python train.py --head_dim=32 --activation="swiglu" --positions="rope" --parallel_block=false --init="uniform" --init_std_qkv=0.023 --init_std_o=0.0 --lr=0.00311 --beta1=0.95 --beta2=0.95 --grad_clip=1.0 --schedule="wsd"
Each number is 500 + 25 x the weight over its row's rms, rounded and kept within 0 to 999. Layers, rows and columns count from 0. Numbers have three digits each. The size before them is the row's rms in percent of the matrix's.

# gate: layer 5 MLP gate, 1024x512, rms 0.0778, rows 1017-1023, columns 320-351
# up: layer 5 MLP up, 1024x512, rms 0.0828, rows 1017-1023, columns 320-351
# down: layer 5 MLP down (transposed), 1024x512, rms 0.0754, rows 1017-1023, columns 320-351
gate1017 096:460494533576504510497472524467488477531558491471505475515471533515490495490524453502505498485527
up1017 097:519538530525486485523514537521483504506495464485529455504491462495509546493524491468487476493520
down1017 096:524543462524503541483527515523491523505464484502487478533503526534509517525506477501478512534512
gate1018 110:521458487573539478525540424503500499501500453532501505439523504547488474533491495480500511505478
up1018 101:442509525497490528508546530534483461478497477479524506487548454503540450486534536541522506517488
down1018 103:530499517503513527524537499510534535472471468507524455478521457441499443481512560493467528531506
gate1019 098:517490478466507510486507476470514480531449516526525523542527469520501494504513482480501517493533
up1019 100:515542510531507467504479497495487516475504480500506507509453518465522493467521495510514487487500
down1019 099:500493499525461512470507512488504551534555518534471454527484534502495503513503471487534494531478
gate1020 101:478462517528513487513537464498456482504516477501556489505523531520502521492548503535503523497469
up1020 100:451494517502481533496498478472522513514542489524507480500472472491514509513486511499493532502500
down1020 102:499480532520532513507493502484554518478518473510488499470502512559508527511508520474503482527434
gate1021 104:520521473441505458502490483551544530466495523551504452512478538482488455475493465509506536484475
up1021 102:482553523502472516530476496517521451485510537549487525485517490523490552512486452483483493484498
down1021 089:481533502525462495537495512473518462520513480492513502504483546521481539485491482471440491496514
gate1022 091:504532510498458504494443516506562487481464485449531467478472510465510486514488490501474476496505
up1022 097:534517474481471471449496503493501504442479472468479540479525510556508487494509499497512502581476
down1022 096:521520489505483476470512494487480535499492486507476520480462486541490525516490529540495493521494
gate1023 091:541434485496530468510520514495484519528506512479515560478452513513474494518517460506492505505511
up1023 093:495488467475509485480493458543513540498504440473572551507518511512439506501546470537497487498537
down1023 100:485480527523491470477483488476513467508544538530474486537507530507511483483515478500518489533497